Part of a small language model's weights: 6.11M parameters, rotary positions.
Each number is 50 + 10 x the weight over its row's rms, rounded and kept within 0 to 99. Layers, rows and columns count from 0. The size before them is the row's rms in percent of the matrix's.

# down: layer 8 MLP down (transposed), 512x160, rms 0.216, rows 56-98, columns 80-159
# up: layer 8 MLP up, 512x160, rms 0.268, rows 57-98, columns 80-159
down56 103:51 44 65 58 55 40 47 33 49 45 42 41 56 55 30 58 45 36 33 48 55 47 48 47 43 43 46 64 59 53 59 49 43 61 44 49 54 40 74 51 64 43 49 41 64 37 52 58 60 56 33 49 63 58 40 59 53 47 48 50 50 63 52 40 48 69 37 60 43 62 70 47 63 34 46 53 38 36 53 46
up57 102:53 56 64 42 62 37 45 45 45 57 67 45 53 40 50 41 50 34 35 61 35 75 55 59 38 64 57 50 53 41 58 53 48 56 70 49 61 41 38 51 54 45 62 38 28 55 52 57 41 65 38 45 48 42 53 51 40 60 59 49 56 60 62 63 29 53 63 40 50 53 58 54 55 46 41 39 60 53 41 54
down57 101:52 41 54 41 49 55 46 59 35 38 34 52 58 54 53 59 54 79 49 61 48 40 39 47 49 40 53 46 48 62 50 52 62 43 70 48 28 33 57 43 56 40 33 53 52 45 38 32 58 51 58 32 50 44 62 60 56 52 42 63 31 42 65 54 63 55 45 43 48 59 63 38 51 51 53 56 48 50 57 44
up58 098:56 53 42 68 69 58 47 66 56 53 62 43 55 56 62 48 62 35 50 60 46 46 41 53 57 71 38 52 38 66 53 74 48 39 40 71 40 44 50 45 57 43 49 44 53 53 32 63 66 47 42 53 53 31 47 44 55 59 68 36 81 45 54 65 54 55 29 54 61 47 53 46 36 47 43 49 53 44 53 36
down58 105:45 56 55 45 49 63 65 44 44 47 44 68 63 61 48 32 50 60 68 47 57 29 56 55 49 55 63 74 63 42 51 51 28 57 65 63 46 38 49 54 52 63 48 55 47 18 38 45 54 36 52 28 57 50 38 57 47 52 45 47 43 69 46 47 41 45 50 26 35 42 55 58 43 58 58 45 52 43 33 59
up59 099:52 57 53 47 50 49 44 45 32 45 66 37 58 45 59 45 53 54 50 55 64 39 71 59 38 59 44 47 54 47 59 49 55 64 51 48 51 52 69 45 50 29 61 56 40 46 61 59 42 47 51 34 58 51 56 48 34 49 71 59 45 51 55 72 61 49 52 45 50 50 63 42 60 54 64 54 39 42 56 59
down59 101:46 64 44 69 55 26 46 63 54 50 57 63 44 57 26 56 37 52 49 64 62 70 43 64 54 49 47 41 47 61 37 47 38 64 64 50 42 46 40 49 38 48 44 47 46 55 57 62 54 40 55 61 30 67 44 41 53 66 51 46 79 54 45 58 24 43 55 38 40 45 32 47 50 67 50 44 46 52 57 65
up60 092:53 58 54 54 52 62 46 53 54 46 52 59 53 30 42 62 71 50 43 42 66 57 44 64 48 30 52 37 40 62 54 49 53 47 48 59 57 56 54 44 37 72 45 49 47 50 55 41 49 39 39 44 29 56 39 49 48 51 69 71 34 50 47 74 59 58 54 47 43 53 49 41 56 59 45 47 57 33 61 55
down60 093:52 50 38 49 35 57 43 24 34 50 34 55 52 58 51 32 34 65 49 40 42 58 45 51 66 57 51 63 53 49 54 65 42 49 60 71 16 54 59 48 65 57 59 61 60 49 56 62 60 51 56 35 58 55 48 59 47 36 40 63 51 43 64 47 48 53 47 47 50 42 53 40 42 47 53 57 45 49 53 41
up61 088:63 38 46 51 43 55 45 74 35 37 55 36 40 52 48 45 71 51 49 43 43 62 46 29 40 59 22 53 44 61 50 42 66 45 41 36 50 49 50 56 45 68 47 67 59 47 54 60 35 46 40 32 49 47 51 55 53 49 53 53 31 49 46 46 49 55 25 57 50 44 47 51 39 55 47 54 57 49 55 49
down61 085:33 41 47 52 45 49 47 52 40 68 59 58 32 68 37 54 51 50 53 41 41 49 55 57 55 52 46 29 63 47 52 49 54 53 56 54 77 58 36 45 54 62 52 48 45 55 51 50 50 40 47 49 35 42 55 90 47 53 58 51 46 45 47 38 35 47 46 54 52 52 70 48 57 40 38 52 60 56 47 44
up62 102:58 44 55 61 27 60 67 61 59 59 51 41 38 42 43 44 48 50 44 74 39 47 49 59 31 61 44 57 62 59 57 49 34 50 37 47 52 50 47 48 44 37 63 73 60 42 44 32 43 42 46 45 48 41 51 33 56 44 65 67 50 55 43 43 58 37 60 58 74 67 61 50 50 29 44 41 51 54 29 50
down62 097:42 47 67 42 40 63 52 31 35 46 65 53 67 46 60 59 75 45 66 56 48 38 48 62 50 44 62 41 58 66 52 48 51 52 49 40 41 58 42 38 20 60 53 59 38 64 54 38 55 43 54 54 42 56 57 40 64 46 44 69 56 62 52 52 48 61 41 33 31 48 52 42 49 52 42 59 53 39 36 46
up63 110:57 35 68 52 38 59 50 42 49 38 44 58 44 51 35 55 31 33 45 47 52 34 50 37 50 53 41 65 77 52 54 44 54 55 59 45 49 44 58 42 48 51 58 42 56 46 60 51 47 68 63 54 59 43 59 45 58 57 60 51 49 52 60 42 48 49 57 38 45 52 67 35 59 50 57 35 71 43 54 42
down63 102:29 42 54 34 53 41 49 53 40 55 46 57 49 53 51 47 44 49 47 47 67 52 36 51 57 40 58 41 63 46 38 54 55 35 42 48 49 63 38 48 34 56 56 29 71 53 58 67 55 33 50 42 52 52 62 20 50 60 61 44 46 47 48 42 57 59 36 41 39 63 52 57 52 47 38 50 45 47 41 54
up64 102:49 64 59 61 48 44 69 70 45 44 42 31 72 56 50 54 55 51 27 45 38 51 50 66 52 61 53 53 61 47 44 48 33 46 53 44 40 54 49 34 66 48 44 45 67 47 41 43 47 55 45 65 49 31 51 46 54 45 57 52 44 55 50 54 64 46 52 36 55 51 40 52 50 61 52 27 53 51 44 59
down64 108:25 40 52 37 55 42 38 41 62 54 54 47 42 52 62 57 54 30 44 52 42 62 55 56 39 63 51 49 45 60 51 60 45 41 34 60 52 48 41 44 41 37 59 31 52 46 56 65 49 48 53 65 35 46 43 60 55 44 71 46 61 57 66 58 40 35 43 69 68 44 46 38 60 46 65 34 52 70 35 55
up65 096:40 43 58 58 59 53 48 51 57 47 52 72 45 64 45 59 47 36 52 48 47 55 56 35 58 42 29 53 40 52 34 42 39 38 58 34 47 45 55 51 34 58 41 30 36 41 42 49 56 60 54 53 65 54 57 59 40 57 57 55 50 62 39 61 62 57 65 64 43 38 50 55 51 56 42 48 50 54 79 56
down65 094:57 42 54 41 59 50 47 51 40 62 46 53 31 45 57 53 60 64 39 56 59 56 44 57 46 54 24 52 49 41 52 60 39 50 52 65 50 60 53 45 49 48 39 55 70 48 49 55 38 62 63 52 33 47 52 47 52 54 30 54 53 33 32 55 59 37 47 48 38 53 40 63 39 48 53 52 64 55 45 63
up66 093:51 52 35 29 44 41 65 51 44 42 61 44 55 53 42 62 48 51 57 42 33 61 48 59 56 69 61 48 44 43 45 54 58 48 32 60 38 56 57 35 35 51 55 45 61 56 49 52 44 46 57 25 61 61 41 44 57 54 63 60 38 39 34 51 43 44 48 45 57 52 57 63 44 39 46 40 43 48 67 55
down66 105:44 55 60 57 51 44 38 45 42 46 45 49 62 52 51 47 49 69 62 68 48 40 45 57 47 47 55 56 38 48 43 60 41 56 54 46 58 58 55 70 38 67 59 44 49 43 56 50 46 50 53 30 39 66 45 41 44 51 58 49 58 48 45 69 77 51 44 62 36 77 42 50 47 58 57 40 59 52 52 72
up67 103:47 42 62 73 42 44 62 41 46 50 44 61 41 35 33 44 47 63 62 22 51 64 47 62 49 50 40 50 65 45 38 49 48 46 53 61 44 61 49 66 51 46 43 65 47 61 48 45 46 46 59 49 43 55 53 53 56 60 58 56 53 48 47 31 43 72 61 67 63 44 65 39 46 55 42 47 60 53 41 43
down67 099:65 39 46 41 56 51 50 53 46 59 35 54 50 40 55 34 44 33 52 57 42 65 38 19 39 42 57 56 68 45 47 53 36 44 66 47 52 60 60 54 50 59 50 56 66 41 54 34 44 56 61 55 69 51 46 41 51 49 53 47 60 43 62 41 47 49 43 70 66 52 55 49 56 47 50 40 42 50 48 50
up68 101:57 36 38 67 56 60 73 53 62 56 29 50 40 51 58 42 46 47 62 40 44 49 48 56 36 71 44 56 46 41 59 45 46 50 32 62 44 54 42 41 37 44 38 56 54 56 46 42 37 47 34 55 62 50 46 37 59 63 49 57 37 57 51 42 38 55 38 41 54 53 57 58 67 61 48 48 58 64 59 43
down68 097:60 50 41 49 52 48 46 60 38 51 40 38 48 74 61 52 59 50 44 48 50 55 61 31 57 38 46 51 25 55 44 45 58 35 53 48 48 37 50 33 43 57 54 40 32 49 40 30 53 53 48 49 54 49 54 58 47 55 46 45 64 63 52 54 46 51 46 47 54 55 66 40 30 53 59 47 44 54 63 42
up69 101:45 60 53 64 22 56 52 26 51 50 73 34 62 61 53 51 54 54 43 42 41 37 43 62 45 60 50 49 48 51 69 62 42 41 50 31 35 52 60 50 50 45 75 61 51 53 44 63 56 48 48 39 53 44 45 57 56 46 44 54 38 64 35 51 43 62 46 48 34 46 45 48 51 54 49 45 50 50 53 37
down69 104:56 49 46 53 43 37 68 51 36 47 32 47 52 45 55 56 55 52 35 53 34 30 36 65 48 52 53 49 51 51 43 43 41 43 44 40 35 51 51 41 63 52 52 42 52 42 27 55 48 59 62 68 49 60 33 56 38 32 51 56 42 58 45 50 39 50 60 68 62 42 48 56 68 76 50 49 60 36 60 47
up70 098:41 60 44 47 53 42 48 61 58 39 56 48 61 33 57 58 57 46 56 39 51 37 36 54 61 51 47 47 41 56 59 46 54 65 37 63 46 50 19 62 65 34 39 58 46 44 54 51 43 52 57 54 61 38 53 50 40 72 36 53 58 63 49 49 47 50 45 30 49 44 60 62 51 67 46 53 58 21 56 44
down70 099:50 32 44 45 54 55 36 42 60 47 48 39 50 59 59 51 37 43 31 38 48 40 35 46 49 56 68 41 45 49 50 40 53 53 41 50 58 45 60 62 53 33 40 51 36 52 50 68 29 44 70 57 47 39 57 40 50 50 61 52 40 49 85 47 38 58 31 60 50 43 60 59 65 52 51 53 41 44 67 49
up71 108:29 59 59 53 60 62 54 36 47 56 43 48 46 61 45 45 53 61 51 49 71 56 60 43 52 65 52 82 62 28 45 63 27 40 49 54 49 46 56 42 54 55 38 60 44 44 36 50 50 42 42 46 40 38 58 53 63 58 41 52 51 39 51 45 65 47 66 49 42 59 25 50 47 58 54 35 36 60 55 49
down71 109:61 54 54 54 46 50 52 33 57 68 44 26 42 53 35 54 49 43 33 38 58 44 59 43 53 60 40 43 46 34 66 49 49 43 40 63 49 61 61 55 37 50 52 61 73 39 56 52 65 56 54 40 50 51 34 47 57 55 51 61 51 63 39 48 66 59 44 52 48 59 43 53 38 65 33 44 62 59 52 57
up72 088:43 52 46 44 70 39 60 61 61 55 54 63 37 54 55 46 33 44 47 60 53 62 44 56 42 65 79 57 57 51 33 60 45 31 61 42 44 42 74 57 38 41 40 50 66 66 44 35 39 37 41 57 36 44 59 39 45 43 45 47 51 38 42 42 57 33 50 50 54 50 58 40 39 69 56 47 64 55 46 66
down72 091:57 58 39 58 31 66 68 34 38 56 44 45 62 57 26 69 21 49 53 58 40 51 49 59 38 52 44 60 48 44 61 71 46 60 63 51 68 45 48 40 39 52 50 46 50 36 16 47 35 43 53 50 49 47 73 56 62 49 52 48 33 47 29 40 51 44 55 61 43 45 40 41 45 42 69 62 64 53 54 55
up73 101:57 48 40 59 45 31 66 72 33 49 56 66 49 30 39 48 68 58 55 43 29 52 58 63 57 35 36 56 50 69 45 41 52 60 64 46 43 47 43 40 65 56 45 65 58 41 55 40 40 51 69 40 43 55 67 39 52 36 47 57 52 44 57 57 43 45 42 51 38 54 55 49 44 61 50 57 48 49 56 34
down73 110:42 35 58 61 52 54 43 34 47 55 44 52 63 56 39 46 49 42 50 51 41 45 59 52 44 36 57 56 47 52 58 65 55 52 42 57 42 50 60 54 55 59 75 38 63 50 52 51 55 41 53 58 51 65 76 55 56 36 48 48 40 19 58 47 33 65 49 65 45 41 41 59 56 42 50 58 56 58 27 53
up74 113:39 60 48 58 61 57 56 56 42 38 50 38 54 39 52 51 36 51 63 57 40 42 62 49 53 42 49 46 45 59 43 49 52 51 32 64 50 50 43 48 39 38 58 40 54 47 31 47 47 66 53 55 68 41 50 41 41 49 47 58 30 63 46 66 44 26 36 36 47 32 52 37 63 48 49 52 37 35 43 43
down74 116:55 72 55 47 42 68 56 39 32 61 48 42 43 67 53 67 52 69 53 60 53 49 64 43 46 52 57 45 48 63 35 54 56 37 56 50 46 51 42 57 65 50 51 57 49 67 43 59 56 57 49 53 68 39 48 50 54 35 49 68 55 58 51 58 51 50 54 52 42 35 66 70 47 56 43 55 44 49 53 46
up75 097:40 42 39 47 55 59 48 58 34 59 47 43 56 67 61 46 50 63 69 57 49 60 58 69 43 60 52 36 73 46 49 58 58 53 51 45 41 51 48 60 47 57 53 50 47 48 56 40 20 62 49 41 52 39 63 74 37 70 47 48 36 55 49 56 57 52 61 43 50 51 68 40 61 48 55 51 66 48 40 48
down75 096:57 43 36 61 54 48 45 50 56 36 45 46 52 51 38 61 55 53 43 50 57 54 58 33 54 50 62 63 28 51 71 40 43 24 40 47 63 49 58 46 46 46 48 46 57 71 61 46 62 61 42 55 47 51 56 44 38 32 47 45 58 43 40 70 54 52 59 65 43 63 42 49 55 46 40 59 51 46 47 65
up76 095:58 36 49 59 45 37 47 40 44 41 53 66 41 53 59 62 25 47 61 46 57 58 33 56 57 32 71 43 57 47 49 48 47 55 55 59 51 53 31 71 53 60 39 45 55 39 34 44 50 38 51 45 40 32 52 66 54 57 78 54 54 56 54 42 54 61 47 56 53 53 56 50 59 66 50 57 75 41 62 67
down76 090:45 52 62 33 50 62 46 68 54 51 62 51 67 61 36 43 48 49 58 49 44 33 66 48 48 59 38 37 40 59 55 36 39 50 62 50 68 29 74 40 44 34 63 64 47 47 62 28 51 68 53 61 46 55 53 51 41 43 49 62 58 40 53 34 62 28 57 44 52 61 53 52 51 48 52 49 35 69 41 59
up77 102:43 42 67 49 37 43 61 37 51 29 41 42 44 50 42 58 58 54 44 55 21 59 47 55 70 23 48 49 65 45 46 62 51 62 52 60 58 53 36 57 53 33 38 44 61 58 56 43 47 53 55 58 50 43 35 46 32 62 47 67 64 46 61 34 51 55 52 54 61 49 34 54 39 31 49 63 54 64 53 49
down77 090:44 29 56 44 35 42 63 55 58 30 46 48 52 60 58 65 55 53 41 65 56 61 44 53 49 59 64 47 41 59 61 38 50 44 50 41 57 62 58 57 57 41 43 30 44 51 48 59 55 46 64 49 47 51 30 59 50 51 56 56 38 61 44 57 49 81 38 61 52 54 43 48 36 64 49 56 69 45 55 45
up78 107:49 46 59 60 42 57 48 61 37 44 48 40 57 42 50 56 63 61 56 48 40 63 46 51 56 49 56 44 49 47 64 29 54 42 66 51 39 52 44 47 44 61 50 50 53 56 54 59 48 62 45 56 39 57 70 40 47 52 58 44 33 57 68 48 48 56 48 41 36 65 63 57 61 57 51 54 56 40 61 41
down78 108:64 60 39 65 48 35 51 50 52 72 31 34 38 49 48 49 61 51 48 60 48 38 52 59 37 48 34 45 46 41 42 45 59 48 46 56 38 55 56 58 56 43 50 55 64 45 60 52 47 52 57 51 41 38 60 53 57 67 56 62 61 55 38 49 58 46 63 43 62 44 58 58 52 56 40 45 41 54 45 43
up79 098:54 53 48 70 35 35 60 42 37 25 41 68 44 24 49 47 78 50 55 41 55 59 45 66 53 47 48 51 48 49 49 42 35 35 49 47 52 37 43 49 40 55 51 47 58 50 40 37 35 34 32 51 76 59 54 49 51 55 71 47 77 38 43 54 43 52 60 49 62 67 46 39 48 65 46 53 46 53 50 59
down79 095:60 42 53 46 53 45 41 62 48 42 45 41 55 60 60 38 47 62 33 59 42 48 63 38 46 43 54 38 51 38 28 48 62 62 62 48 45 72 20 46 59 70 46 37 51 57 54 48 50 63 38 40 37 51 69 71 50 47 53 59 61 43 45 44 35 55 56 49 53 49 51 46 51 57 62 42 44 53 34 45
up80 102:43 42 69 51 46 53 57 65 65 38 58 60 40 48 42 52 72 49 63 53 50 63 46 38 55 58 40 38 51 43 40 45 52 39 54 45 65 43 71 40 48 59 42 64 59 57 37 53 55 42 56 46 53 52 58 53 48 61 61 46 57 73 62 32 60 42 46 62 54 60 53 31 48 56 44 61 62 58 60 45
down80 092:56 60 63 51 53 35 51 38 58 48 50 58 56 57 62 53 48 54 62 50 49 62 56 53 36 43 43 47 50 46 44 54 43 34 43 64 87 43 49 48 34 57 48 54 62 52 32 49 32 45 41 52 67 58 41 71 57 67 35 46 43 60 65 65 65 60 32 59 49 45 61 65 55 45 45 61 53 45 59 38
up81 094:41 40 50 60 59 44 59 62 62 39 58 54 72 42 50 34 50 32 45 40 64 38 76 54 46 49 46 37 59 41 40 45 55 49 58 35 36 55 41 48 47 54 56 70 49 40 53 36 46 44 55 58 45 63 55 36 48 56 56 54 52 50 71 44 46 52 63 41 56 53 46 52 50 44 56 45 61 50 47 46
down81 103:48 60 64 45 30 48 54 54 62 43 64 46 60 49 42 56 43 56 48 68 41 42 48 40 45 64 50 35 52 48 63 71 45 44 39 60 70 45 65 62 60 42 67 47 48 47 54 56 44 55 46 46 54 43 53 67 55 53 40 47 46 57 45 61 48 61 76 61 34 57 65 75 40 43 49 44 52 53 38 45
up82 097:69 57 36 47 65 43 64 72 41 49 49 33 40 71 50 52 67 39 64 64 43 34 54 53 61 46 64 43 37 58 54 31 46 46 51 56 59 60 44 52 49 43 33 54 69 65 35 47 57 29 52 53 62 67 50 48 51 42 39 47 55 50 54 47 48 42 32 51 53 32 54 64 59 56 66 42 52 58 51 52
down82 097:48 58 52 44 52 45 51 50 54 51 56 76 35 19 58 67 41 44 49 37 44 62 54 51 56 53 41 52 53 36 61 53 55 51 50 43 75 41 50 55 72 54 41 45 45 51 55 63 59 61 40 52 66 51 37 49 21 48 49 53 54 46 38 61 27 48 50 38 49 47 56 56 58 56 47 61 53 49 50 58
up83 097:61 56 57 58 55 45 59 33 61 51 52 55 36 59 35 44 47 66 52 46 43 56 72 54 50 57 68 48 46 50 49 49 63 39 52 35 55 64 45 57 57 51 47 63 46 51 60 62 47 45 42 50 46 53 31 53 37 58 28 46 47 51 50 48 40 51 21 30 47 41 55 62 43 33 51 43 39 52 27 52
down83 107:72 59 43 54 48 48 61 54 59 61 45 63 54 58 50 39 38 47 59 51 56 33 52 57 59 50 45 58 38 37 29 65 47 49 36 42 50 43 44 50 58 50 48 51 57 57 28 46 48 54 68 52 51 53 58 57 38 39 48 44 62 67 52 51 38 65 54 43 42 50 38 68 42 61 49 47 44 52 45 55
up84 092:39 41 53 66 58 58 57 70 37 41 46 53 46 59 71 58 50 52 50 42 35 62 46 53 38 32 52 62 65 55 56 49 40 60 34 59 38 36 32 35 55 36 50 60 41 41 59 50 46 57 37 54 39 55 52 44 48 34 44 52 68 66 40 33 50 73 57 67 65 49 55 60 52 46 68 44 48 52 42 50
down84 090:55 38 58 47 46 56 34 26 45 50 61 68 39 48 56 49 57 49 26 46 43 48 33 32 47 43 45 62 48 44 51 54 41 62 74 49 51 51 41 51 48 58 42 45 42 34 71 47 46 33 49 53 44 56 43 52 32 38 55 34 66 73 48 52 54 59 60 61 55 45 53 46 35 40 48 51 38 48 57 65
up85 105:40 45 68 62 48 45 53 57 53 41 45 44 38 48 39 38 51 48 49 37 54 65 58 66 62 64 34 59 55 60 76 41 47 57 53 47 39 44 41 61 37 41 64 54 51 53 51 56 53 73 54 45 56 27 46 56 58 45 67 60 52 46 53 25 63 53 47 47 55 46 65 45 48 58 58 41 35 34 38 33
down85 111:55 37 50 22 50 58 61 47 40 44 39 46 46 56 50 62 53 62 73 45 34 33 48 34 52 62 42 60 61 16 60 47 71 58 57 59 59 53 44 47 49 55 39 55 55 41 60 46 46 44 42 45 60 45 31 61 52 38 40 33 55 50 54 57 42 47 61 39 55 79 59 60 54 45 43 37 52 46 61 50
up86 106:57 43 37 61 61 53 57 53 56 44 52 43 56 54 44 72 54 45 57 58 42 73 40 51 52 45 38 60 47 56 48 52 41 42 58 66 40 54 38 46 65 53 30 56 62 46 69 59 55 46 49 52 40 52 41 42 36 31 40 43 38 45 47 45 45 58 45 32 47 39 46 51 72 48 70 46 47 40 40 37
down86 094:41 65 54 53 66 58 46 38 69 54 48 62 64 60 40 47 66 58 54 49 42 71 46 36 58 54 49 54 44 52 34 71 45 42 40 54 09 55 47 36 56 76 31 55 52 58 53 52 50 34 50 39 43 36 44 53 56 56 52 51 52 46 46 51 41 56 31 26 49 39 42 24 61 58 54 65 57 49 38 54
up87 096:50 40 44 59 31 28 43 62 56 48 46 50 33 30 62 55 52 48 51 54 41 70 47 37 42 47 41 53 58 50 53 47 71 50 39 58 34 54 56 44 48 45 57 48 59 43 59 54 40 52 56 38 41 70 32 46 37 40 62 52 59 60 57 41 44 64 51 57 70 44 55 38 39 55 32 68 55 53 62 44
down87 093:40 36 54 42 42 49 44 60 45 47 68 56 50 54 35 60 48 60 43 61 41 51 48 65 59 49 70 64 49 49 45 56 53 48 63 52 59 36 45 34 61 53 51 49 39 57 37 52 61 37 59 49 63 57 46 54 47 61 49 38 50 73 48 50 49 27 52 51 48 48 37 55 40 42 51 49 32 59 63 53
up88 111:56 41 44 47 59 51 63 47 38 48 53 43 52 75 41 37 62 71 59 50 29 52 64 57 46 56 51 64 43 49 56 39 55 49 41 63 40 61 59 54 51 39 41 50 42 48 57 57 58 43 46 45 48 56 58 30 46 45 49 40 60 53 35 57 39 66 65 45 43 43 49 34 47 63 60 46 64 39 50 52
down88 106:55 49 34 51 40 63 37 47 48 49 60 50 40 61 44 49 46 41 29 40 54 56 36 34 58 69 64 51 47 39 62 39 29 49 30 36 44 53 45 44 61 55 38 41 48 64 65 42 64 44 68 71 58 48 42 53 57 63 68 48 33 43 35 64 53 63 54 54 48 49 30 42 41 56 53 49 54 45 40 50
up89 101:42 50 27 60 45 55 58 55 40 48 52 36 47 63 43 51 53 47 46 55 36 35 43 56 49 55 56 49 42 43 71 46 65 56 34 37 48 44 55 34 41 36 38 47 66 61 61 63 51 53 47 55 46 71 49 54 51 56 46 63 39 55 53 51 24 41 49 55 62 60 54 35 53 54 61 43 35 64 57 56
down89 100:49 51 44 60 63 53 47 38 43 40 52 55 53 56 45 55 52 39 43 47 45 36 62 50 45 32 58 65 62 49 66 67 45 31 48 58 62 40 49 48 27 53 66 48 41 46 30 50 66 62 45 49 57 64 41 54 56 67 53 69 46 61 74 50 30 61 39 50 48 60 40 55 64 52 34 58 48 47 67 55
up90 096:52 70 45 37 53 35 66 49 47 57 33 42 38 68 54 52 40 53 54 66 49 52 41 57 63 38 50 43 58 58 33 38 55 34 48 50 58 39 47 67 40 65 48 72 69 43 42 54 44 40 50 50 37 46 56 51 76 47 62 67 46 53 48 41 40 44 52 44 51 60 50 56 46 38 48 45 53 48 58 51
down90 094:58 50 50 33 60 53 50 57 42 48 38 43 49 65 76 44 46 74 50 47 36 54 59 53 38 52 61 41 43 50 51 67 38 57 29 53 65 58 53 52 59 61 46 45 61 61 52 45 61 67 32 57 67 46 39 65 54 50 55 62 31 50 66 66 34 53 67 49 58 49 69 47 52 30 38 62 68 46 72 56
up91 109:38 51 48 55 43 46 47 70 53 51 58 64 57 24 43 44 65 37 40 61 39 36 63 43 46 50 48 63 48 42 58 47 47 47 53 28 35 57 54 41 26 48 51 57 35 44 40 45 65 47 62 43 51 41 47 42 61 53 53 58 41 48 55 44 39 58 36 42 30 40 41 58 44 35 44 56 44 57 51 50
down91 110:53 31 47 48 49 47 62 44 54 53 37 55 56 42 49 54 61 35 43 52 53 44 51 62 22 54 34 52 52 52 48 42 52 56 68 71 25 42 67 51 39 52 50 58 49 56 60 43 42 33 62 37 44 57 63 39 47 50 46 45 52 50 58 51 50 44 64 73 56 40 46 43 48 38 47 51 50 34 43 53
up92 097:49 44 44 47 50 45 54 91 60 41 54 40 65 32 52 50 46 20 47 48 63 44 62 54 47 41 53 55 49 55 46 58 56 32 68 47 46 51 40 45 45 51 59 46 45 60 53 55 48 55 45 61 46 51 62 70 43 44 55 54 49 63 50 48 58 53 66 47 34 49 58 46 65 25 35 55 29 64 43 55
down92 098:46 54 41 51 50 47 51 47 46 37 54 42 53 53 44 61 44 68 59 51 59 61 50 55 51 65 43 52 45 34 42 53 47 30 50 44 37 33 47 70 45 43 54 45 78 43 60 55 60 63 44 58 64 56 62 44 53 53 48 40 53 39 57 43 36 53 31 49 63 42 35 46 31 59 49 25 39 40 46 61
up93 095:43 54 55 50 38 59 45 70 54 49 65 34 61 52 50 48 41 38 34 63 54 51 40 38 62 62 59 60 50 51 39 47 60 63 44 44 59 38 27 53 43 53 43 43 55 53 52 55 40 48 23 52 63 52 51 73 44 52 42 30 56 52 61 46 49 44 55 36 38 42 36 57 46 35 67 59 49 46 44 53
down93 092:58 44 43 58 43 65 53 53 46 45 32 50 46 51 57 64 35 27 62 56 57 57 42 41 63 63 40 56 43 66 43 68 58 41 53 41 45 58 52 53 52 68 44 56 52 72 47 56 56 40 45 62 42 52 58 66 55 56 45 42 11 69 38 44 53 56 47 60 62 47 59 46 40 38 34 70 37 34 39 46
up94 099:69 62 57 56 54 65 39 47 34 42 41 48 47 41 45 61 65 50 65 56 48 57 49 45 44 66 56 58 47 37 41 45 50 41 62 59 35 40 40 40 39 49 67 49 52 49 55 48 48 59 70 47 36 45 35 49 56 66 61 53 59 57 45 42 39 54 41 57 42 61 55 54 44 52 44 50 58 48 63 54
down94 096:48 39 35 56 49 55 41 56 60 60 29 66 33 42 37 47 22 43 59 81 41 48 38 49 60 53 64 32 59 56 54 52 45 56 67 40 47 55 51 42 59 48 65 59 34 42 59 63 66 54 49 45 41 41 47 53 57 34 42 43 54 48 47 56 68 47 50 56 51 51 64 26 52 34 61 57 56 47 43 44
up95 093:65 44 49 56 56 52 58 61 44 53 54 54 32 68 53 58 39 42 42 34 60 50 53 65 58 52 43 58 34 61 51 57 53 49 54 56 41 45 50 47 51 49 69 44 40 33 43 61 64 48 33 25 59 45 60 45 44 67 51 37 50 71 50 51 57 33 31 54 35 43 46 65 38 47 48 59 59 66 58 37
down95 095:39 40 47 39 59 27 58 52 44 45 46 58 40 37 34 38 55 50 57 43 45 52 60 40 63 43 35 45 65 56 50 55 40 65 47 40 48 41 50 65 34 58 37 65 65 51 49 57 61 41 54 25 59 51 41 66 84 67 59 54 54 39 66 44 56 52 42 48 39 45 51 49 46 74 33 56 50 68 41 46
up96 097:57 40 40 58 71 27 60 59 56 48 68 63 32 50 42 28 49 39 62 47 41 47 39 48 41 54 37 48 39 60 64 49 69 53 47 37 51 45 40 38 55 59 37 48 51 37 58 59 50 40 45 45 72 61 44 33 60 41 41 34 51 48 61 58 49 49 31 56 47 49 40 60 46 53 66 54 59 69 60 30
down96 085:38 70 50 59 62 55 56 54 45 52 43 48 53 37 49 60 71 63 69 61 54 52 65 50 64 51 68 55 39 54 62 57 45 50 38 57 31 44 60 35 59 52 38 56 30 52 51 47 55 53 47 52 43 36 60 56 49 45 66 49 41 49 40 56 50 49 49 62 48 54 64 27 60 41 44 46 50 50 16 53
up97 096:46 39 37 67 43 52 57 46 63 37 49 39 60 44 41 60 36 31 47 69 43 58 55 74 45 54 38 48 78 58 56 51 63 53 66 51 48 45 51 51 50 69 54 48 55 63 43 47 42 50 55 50 41 62 60 35 43 55 51 54 44 41 42 47 63 58 44 46 47 53 54 32 54 57 53 56 53 59 53 56
down97 090:49 68 46 41 43 53 44 57 48 61 52 48 44 55 62 38 56 74 39 28 52 68 55 24 56 51 40 50 31 42 55 55 55 39 51 53 44 40 55 54 45 36 58 50 46 45 55 34 45 45 58 56 21 49 53 50 68 63 63 55 47 44 42 46 61 50 64 59 61 50 54 58 46 57 55 48 44 36 48 41
up98 096:55 55 51 43 56 43 62 56 48 50 65 45 59 39 57 47 54 43 47 43 47 62 56 28 52 53 46 41 48 45 53 33 61 45 40 71 46 55 58 34 47 61 43 39 51 49 52 42 46 23 63 60 50 45 40 32 18 30 75 40 40 47 45 59 63 57 40 59 48 53 43 53 43 38 34 32 49 79 58 44
down98 101:35 45 51 57 52 60 64 59 58 57 50 53 56 40 60 47 44 50 50 62 57 37 52 55 60 60 53 63 63 34 51 56 62 41 46 50 45 57 58 45 58 56 45 58 44 55 36 64 52 55 37 35 61 41 44 36 35 66 40 57 53 60 60 52 52 45 59 56 41 34 66 45 60 29 43 53 54 56 60 52